Weights of a small transformer language model.
Architecture: biases, untied embeddings, attention and MLP in parallel.
Training: a variant of Muon for these matrices, 99M tokens, 6072 steps.
Each number is 500 + 50 x the weight over its row's rms, rounded and kept within 0 to 999. Layers, rows and columns count from 0. Numbers have three digits each. The size before them is the row's rms in percent of the matrix's.

# layer 2 MLP down, 128x448, rms 0.236, rows 0-127, columns 392-447
103:555465531465497429495458441543387509509498479473520633460546497443565547532459530576575450441644501459457586469494481437486522385519426483463374469581428442375490514598
098:506486476511509506513489540440472505463516494513462482497515417484441519462492483506472523507466466490545456567519492506442585407450477583476551545561545581512480498548
099:439534548568542504470565449437559536528555502501521444538482484456590498489502451506518520472417494484452555514515523579538498523554511474522503520415429479540416472481
096:451588471422508486541505362475552518491463539480542572434411503521423402529470536592556473556539410420472483527498492521564452439500508571407481509508529535579532508494
109:434533430478457526522468499448569543500551477588459557454557530490550482468471519464555465516524471595497520462496503522542445439517509507539549436487498537512519581452
096:537370404535480491592504469536470485511530479489535517490501547589523446515497555479477549447425530536537414425520577463438554516496527375480465469530498449536539565471
105:532553512423507425529457552519519477496535537452458547538544500481517535581530456488535514444455550614541497473520455463444441673459512541509498525509500473508511541514
095:475457564415484585421365422537529503595491507590536403435567490493433446560518528463469583492443436572519488510450461451556523557394524489499556455559466510389561534470
092:468593459494498500407436534523505474504440483503466439432524501549506549541460505562504568501454553507542468532570502509454485455489547491413510435486538506454511536428
102:559593521497517505501542475473541500507411510487546480478471483488607479494513560557558453486597494450528486536546461595531494417506410510540473543445513507481500499456
093:576523505409472460495418523560432462536409475474479508500538509603511519531505503541529473602443421471561485464452451378556436454495461538483579484414500490492421469535
094:406520525562465507417462403490542536594523450516475443482479377454441524458521467478435487422461502622539451492454438547517630499437532537414519422458473470540513494443
096:555578539503494558483457484467543453476459512565580659513501494460578577499484524546451555523514510547530453489596511501514539601465500458524508457484530456480454481471
099:490465436486507635494540490508549557490584488520447432445537455484590630518561469496477435504529421452509494484549479444486514458529450501535504473477434679476461485478
111:487484438557507560490520506460459507478497494445558449453343496492588526504450507514399485471461444456503531434547373511465473540525529515518488523491557421538489497510
102:517471493466455569456460401457481524441459478448479483549490465521477353592543654508605529458465497468444575454513489428468464528517450439471488463474518381499514569468
104:433527491549460471487427526533453446536427486547495484570579527497534470576469459557446406433504546456521553500547623491467486535452574466521434471565595515592554541428
100:514539410414520519451511477492448528499567503556520533581494448520586553481526536454464502487515469449537537436482459448500486555561525488523537518394558533653484452570
098:467486409465483502375446527471554518453461492465482401483498413497400520474474487510613508548567608552422534420545488459486497503420493579438485465529529517638455514543
099:565539576525483441533562501622459550422458486549453464516491432454513472429506512504494412439369554551496482468457572424557542518500363424538499471466563465567549537487
105:460480469533516419464569519507428590489500528592428477474497499477484539534588534518425528571518519443485512490438458449513573487465507453464476499549479524479443526522
096:539491493439484449472461488471396430408565493543509492383408459463472447442392526430475520520536564573517502539592477523540481503586555454449512474431553439445533424504
099:557513470517452507522459566455448499446500460489493491584569548562561506422515559438616508535517460459492532456529502483538519520448440474516485488415506528618450512442
095:460522458551516481573429501494453494520503501489357481553437524584552533477466515540513480423475490568567493529323572553409416386410394526450484502552527467530511498547
117:479487496503485517576499514454586468497687499548467460610492484455485609544475440546418455466487476556439466493388521610450510488493507529488544512491548633476499484514
098:488449437508495492576511491481488492483541490392552435541509577450544487490465462537539506603591513459502487456512573425555537524521460481503471510537512482532542489418
094:506483515571500498514610476448562484536573479531576466426505487522471472405464415558449526505519473436425457571393473455457495422512410539467463487462400494406482608425
098:493531470553528464487524508447549511488573515475492481543501500547498599501508459608509384568456533526545492512535549485407560516546483578552480505519566458458532508527
106:477461554532516430472559509496467541460501505457462558557383419492520505530450484534629563482525536429523592570437428427472488474522402464465587510470471500594488510454
095:499523505406542539584517553456388524504484481520530530627581518527549494477450534521447488512588410498489542512453491547576559589533425492467482520445534523416436464553
097:440504524506489557423513443516524562468545492529588578481457643522491525420484518413545464520433554467499616604429570553502535360475517485479473466492470528577521476483
097:525499506423490521506499499413586472530548502488456493512521468514559485576512604404415529478536385532509543492511517545552562574452544456485400485478529436554442569460
088:436497436466518423472522512460521474437449502447545575554460523495510544533483509550604463451555535570532498470473616460453544423490545477456531541634534503432505510495
107:549446514491486534472552487505431490477579502519471402478478515462501536475462530571567598539523558615454584462490490494442534536495605476426472500507486488407525498510
102:455545522529528563507529479499459518463498510535485429417460575439454477493477515522425583415521490492452539541387438526518434545474443520497614562455498420495538499428
102:517447530459507503489511495415510508551552493453548572451496458550509553495565478449334499487533467422532511502562568571378503514582615481485431496463482437492492554501
101:481443479477495472591548468540572495532464476472555544578556599557469458553414466487505452567449521477497499556470533550571509519505482529523545483448420478558505566572
107:493521492577529602561511566488522473525535505571611500483444489514457460462533515553437518544549548516512556555523509521454541508452549477506591493390484503450514449500
103:498548461446524528547547587489553506489543495513470396507443467537546493450545417524550535519570535407435515492494530374500437440515529413581441539486397465540527456463
096:524481542494530498477456446465483480453511519565405553493531600512471527530543504509485558545499501587512481507529408504487566460449510407441443523490511550478437493559
101:556467514483419512536492570536431451450461454569475532502487545423525531508485531444500572491486535554459489446525566543500472401523447394403456467617489484437474543567
097:500491506493468479476476457470548397668588486499449511534508509623462546522438529474536464536447571553364488521444545493394481428479497471472532494496530557501467455620
112:530450522545486476409490525389468536473600497562488463522456425431462575556568467498566508532488480488429549480555525515506436535521601583453487499403553475573484464490
099:484538475568542478470553468543552513475555531593518506557391550585506482489603495517499551481533399461508414453539498509538579519499454474524609521529530485495611465512
095:442472491542461556487493500457452504497505488549429567475579453599475550611511597482513502559575568530594535420481566581521446498530558551475493476451436479385514533481
109:586495537480521477490500410475437487553527536467466441546554494561524486506498570441523485466496520576428492593534451476538455490550445482458623513574535535470426450510
100:469581433420518462560517468408512500541497517442576553590495485524526450479568508490453553543538513489500428429441468412445518439502514569487572535488569496524503496597
100:510517466506516485572484469500578535503436525540472526472507557458472512421448462464523536520505521478479501484482561542484463544462491524491544533501454464536506468509
092:535525524584515550568490501406574467581547491475484483498474503546541566444532522491446496517483502580456476562379423495498453599451543468566550520483443463547472412454
093:529512488533465495542495479594468497488489459447516531524504487484523374487543507465572385507492491507609502555524552515430491512558559505473610462479450463532529567446
092:521507564445467554473461555510490582475548466495656505525483460489488502422430527493490506498522498474432447496432544453526460640436496471465381485462561517545442440534
099:507468480413476496488543564478420453472399496471417521573447408454547553501429549440646447562608463477445472462519485457458579423555564517490423457525373574441539530448
098:572563521430506486493476454537465433475530495477617522485564497443409444597501532471475513525526537438429537572460402440517494450551447464567491517584456479469478497595
103:498541450458462468509561512511430573522480488470589512486611532619539479462482468551333514531458548449493497483471502510613469529492343511544521467597419454461593552455
111:592477529508459438484421531568467519482539481476384444530560518445499461502542485499539556615433514485554463518419562568502495500493507491458424459506536514409395563484
102:472485528496509521522550505567538450530540489485519549464535548480420526506562420538595497664412542633441401478389514512544509559441472481454444497465439387485490444589
099:449405477508544501425532378508510509591545536597423582398513582521510480546493594484559552469483538514494514507463546439483483419432454554581589521463447472469616513494
106:486496537441497471547568447542467375630480488484494549463500520432408427448517479497462540564600531580518438508514484485445597492509494530488524481522406479529559436531
100:435525462481510494452472579507449486522571491517489436552468473559522537361517523503471498539551562506492530492549492619492512523415452386544508496535551590514528505460
099:575513467476535532454475494625466531501442530432532567491529558529492559503464499463516539474484500464414483417448514523566504489479547443528536555465511493471550454524
104:478535488541478456480515460558490468457477478445570516508576505561542463488527518454570537455427482498404519414457438453460457441564519535446548501491501513535516498573
094:583490557493454561434521516527479468534441485432502384614544446496496455501485494537450577590470476455524435450545477437463515478553465473471455476438612470593515527539
093:483539482533492533472461533541469503515536504406463570449492602428569434599575517553441508473494557465418480427429455459462476464539468526531518485364517569475479557506
098:548487511450498423441455482506583561489495503481481454423538534438550560598531485534531439477494535470446519527610436414545509465559597483594443499468550489517477519555
099:509478538518518572462471542469487431505541519412370460452480510501519478467497511542452523567469563518414464503505341473490534486543534462433460524536565494413470471594
097:555502395468532521457507482574478528473530503572463494473428476523462429518538555512383446473527470560623538580489418548525456565517471406579458541515518553427494449525
098:521567538521497599479450530523524440417526469455513457502472522450534498451526542430452509442465616488560498580492610509448518433531609540503532487441469497407456461461
097:584495546456506424560563469643615508461473519507419458445506546445460470396489507464424606552610515530565377575510500534593423436463461509529555511459429464474527478435
096:388463524566520442469558472429461612478508518594573506425540462557446496557530506491457376557538516523478522460512505590587511512479529528511569520462473569482444419477
100:474392525541446473457435521454499542527460483399500434460501487502560515441505462581478451483495499521488478536547608500479503501450497484464507461553599413532530548544
100:420422409641479490486449499598349532539582489469526514509454501472434483589490459613497464547522547592420533470556403513414502489548426436473447477468488451487560412448
099:507557511435520525511519511547453516506517485508542534456493431528520497446492495479497527549484622584561562461506415508538452502475437494543557508586588559473538476528
098:435520529517507509516380496573425549459483464391412429522473512444464493461494589497556470430484545458621572557513502594466461469501507490501549455631418540426486493437
098:535529433533531470510504503473486494517518504533487365418530471434586560474518418407545532510547536510491543553492528465573456655532513536527450549544500509469541547530
102:454502605450547535470561452412571597531567557596424528507470475534469484563595475448514532482593439474505475545467470444493436506453510472569458497449549519525466480519
100:444513503603495525576542472420470476504386506487599493425532523488432537455558527565561491472472531501501632507401521532565506519505524588491451493506631506569413442483
094:481539500476509504506547501550593438446480493511519539446473527490499608412501433439470486447447534458500448574497438452498458512498567475477475493486552540523391464523
090:522499514548498556514465469556495462393465480535489534568478489476501460560430537466464434541586529560571543410554579522424486522522411484447508493491539486499530465443
097:386479493470510410516412462629543538401480505438569510508520499429505488480486493611440554492475431593531499470537483501489436506520448535582526535516461470579493464465
095:494484441459520552382513477402513514505549507546419474588537511476400534519553538539518518515425383514400581527431562495447551438445517511448544471505524502540547475556
099:478460490520510539510525504466470496465594548448467487519573490524520419482520533522522549520521389572466529422488486518483509512494482641550397456476477573395520551541
102:558425439481492455435413467627552527541545516549552429491514527523506586514515475551504508468429445402517486458418504583408475464481511462433539509475564529530505549462
101:483488447550520495593490520508492550486447509498462388594416567488477548487508504525548438444442502446555455525494518489619551398515384534484497482552430614483503496504
095:577554479481506496543535443461499534406519501559403454484601390476547454435466504482465520516505528495449496475570403581556493503572596623528512480521424435477523505467
101:548485521579483533513518479507510499478462475500512476562576457373416505479555526547439484488557552547525468443661580464544559493466451522497487489514508440411448456479
086:495433453523516481511497496564521434502452522566481533355572421401432487501421572431376546475503412460508490540522499487418503498459559682535455489547514614594489462458
098:606503524484504488545506471491456524483458522478524591464498573599440466522504471563599406470492514408504449472570561518520447609490534425496429501447416438559530503468
145:553568457491547466431545517435572552586556546480531590488462445509395518492497442526592474528469428482497462484470476519527464510498639532565528560527570597485436480538
097:508433460531494484462514527521442452535506510560519492406532564488403660456492481474479542492358440457527464460421511467476510467454595494478437539525470488514526490549
101:479603536587498579522527511501434450488542503553576371498442463561480416398493495458496463541480437588349400477531450484484574535477447489452468507472512532520448499475
095:597518536581469566533547483554572472475387479522514542481441557442452451538474489575473436488495569537523443643510500476450570526455546613485471486485459524616507488473
104:443560497542494461587472581525510588475401519506456511600509547360463474532433498486491466476445519470566506504562546471551487527533441546462475524568397472406477572498
105:468529511525514552558418462488520517561521496551540492512604560466524486487488477501405455448561394552551579517478553623536478486515444487536452496445464539608491460441
096:397492473470482455559442529542428534528422464500454476444496503508472536481520373558565578519453516572477656553553471443528488504470536419455490512529453625518562640509
094:528447498482478512570432504473455488470475467431580595445480541535472461568476486591552555481560596498530413531476505484485501441507422430495501489475540496569525525489
095:519504516527484525509539526537472465472561493502475426565467538510569574474433467499440506438541488485545455491461483477433488381510432428451417505495362551504552518432
099:419450506492511526501535499553544488515495517527553577531484504613518502518518533468419532448527530496460467531542451535566538584453564418456486508480535517374536478463
140:479552524554483480575460536511501446497474480456509576467503573558672467405535506484531539452544460393505557474563520466494465475549569524444491493490457415431538477482
101:339581467519448458580503535444460483450531453521490479478599485432587551457519476494520617518521482502528547482522547537510459537513612516478465489601517558519527429453
104:497404462532506495507380462535515526484562493493618507467507543437454518560546427493523513560429522566486514444503505525489513564483541447513484494537508529557544592514
093:438463483480506533539445510473486588523436497515424538442535483452403524477561475541559452475563526464561536464524518474454464514460497520412497485483531504455478597531
101:527454490543511493512518581493406583540532488492518487535383457522544523535524537483509455467470506590527439603546559395462488483457408595506554489553435445548516532469
104:441515543448482622470485482497430515481547476502548461433455459518607497612531479501487447523599532373597501473525450562456516500478500573502488471555500482574409499551
103:560497502487524484467520595463467464529496500509446581467546521486491486497508442425505535591456500524492510421571506465582519459525450487583494499492525524528480469533
103:510518476421485536548455473490600453467437508393498527597527387569590491604497469472514494464485507584496534444467499519439469490484475543509502480479569599529451469513
101:552503491541462477462522570576472506463500470471451544393529545520461490509482489514510577487497542544514525463548497609594509499505458485494455505507539483409442502477
090:561433475423496522502502448527477508474502504477494505441607533407484549499479450413418471520409603525543472507584516509485530514485576435431494522504560432547477501561
094:518427447502512467489534576419493511543447517537521538420568502455535455522453540456523504444417489536424497429529447537496529447525569474451537554560474536572458491509
098:525524519458513520489559459468611472510496503477596522479561462526413417503448475436523565575517525502511496452567415489539541556490476527542515537534447350552530493466
099:402542483502487490487426495601483446601498473501575597455452537462527550503506497593560517614496579428490471500500461382432433500455491462498475482468536393508540458460
095:497474551540520425467562510503452555471554508510467492608485490489434533472453556486481536606504517453482433571507412411537508510461530504522585510417455496556487533639
096:431473525481459504561530469437483490490548493493481498532570521461423596522503448482493511392504468495483457465493509476535530460503459500544474461465440517461516509514
092:451478533507450461517460501447516507484526479495568519576440511488511549597495482468410518512395570522461542609434490485539527464461562485507585473506460450496538485557
096:511557543534506454536550491588579510530520511479436677555402521445505472524432463452410451505322447545481436519517528509605493457472528461407494511498513560487522504578
100:504482501466502451427491455498531469439498531511425550542511389487437486529534539494616556483467483547576525514493428520501507548519571511520475489532460570588459555524
101:510493511518513610472489492521449533482404506491387544557381503497582506491531515463471470513609523514486479487412507506530494499483486539502442516575517433507530477507
103:514421496495483484421520516544553474435556503408551498612467568500471516523407582472506514421503547531495469553535465368499513606532523500441538513427550505556499563558
099:432549462390465530501527538474511559434554487534504490521609509537517506545483503549488493434467473621553494538520517524493488528542428478471481471546588546530487575582
098:563557512442513505415459498486535525425414538565531521633446507503540472543529520527495566484440452454464415543462592436496520494493523470553560497501552527532399416506
102:473463538472451483473405532583522516484510474512546502484567435485557437512453519529503510550469512506534553495561521494451563579365496475478438456522405514501503475530
102:516530578530453490477476474419564476464381469491561520550489538426507455485449477399480560555511406544541418414512550535547497472498568534534554488438489491444542465432
096:489522546375490526517506536390565516511500506409422481506438512485456493341520587478529484517554501501457508596525549382450572511563493540452510517424566517586478512575
096:512486474460488532507549557512551466520514480541505577595394527467415510425528480513460546498501461429465507393471420475516480453412471489446511474537437523454520445583
098:484408415411479480541445550461482467468611505444540525477489480499370498471535449432489515511426486632463495518531491556534472497572482472533428488560465455490522490487
099:546471433493502505539500540456465468486473506482441501524582567421437471535570489491572494615461473556440530494452498467548573465549485500461469500432500494513473464461
100:531538572462501505517474455430431520442496482506526528501527469487424494531525475537582495462398436569513408474594402450474491508442515543504429502488521553501476567489
101:460481527470486493606423516539499499496392500434513460538468527434526498523568471573477493449485578508597509536537456508549481514572513456490473499472442516482531474579
101:451491479478483430604500473484447454562560482507528534439568497470498526495501445499533518525485470443494467508485513431575408563434510491492363517493375434604567498441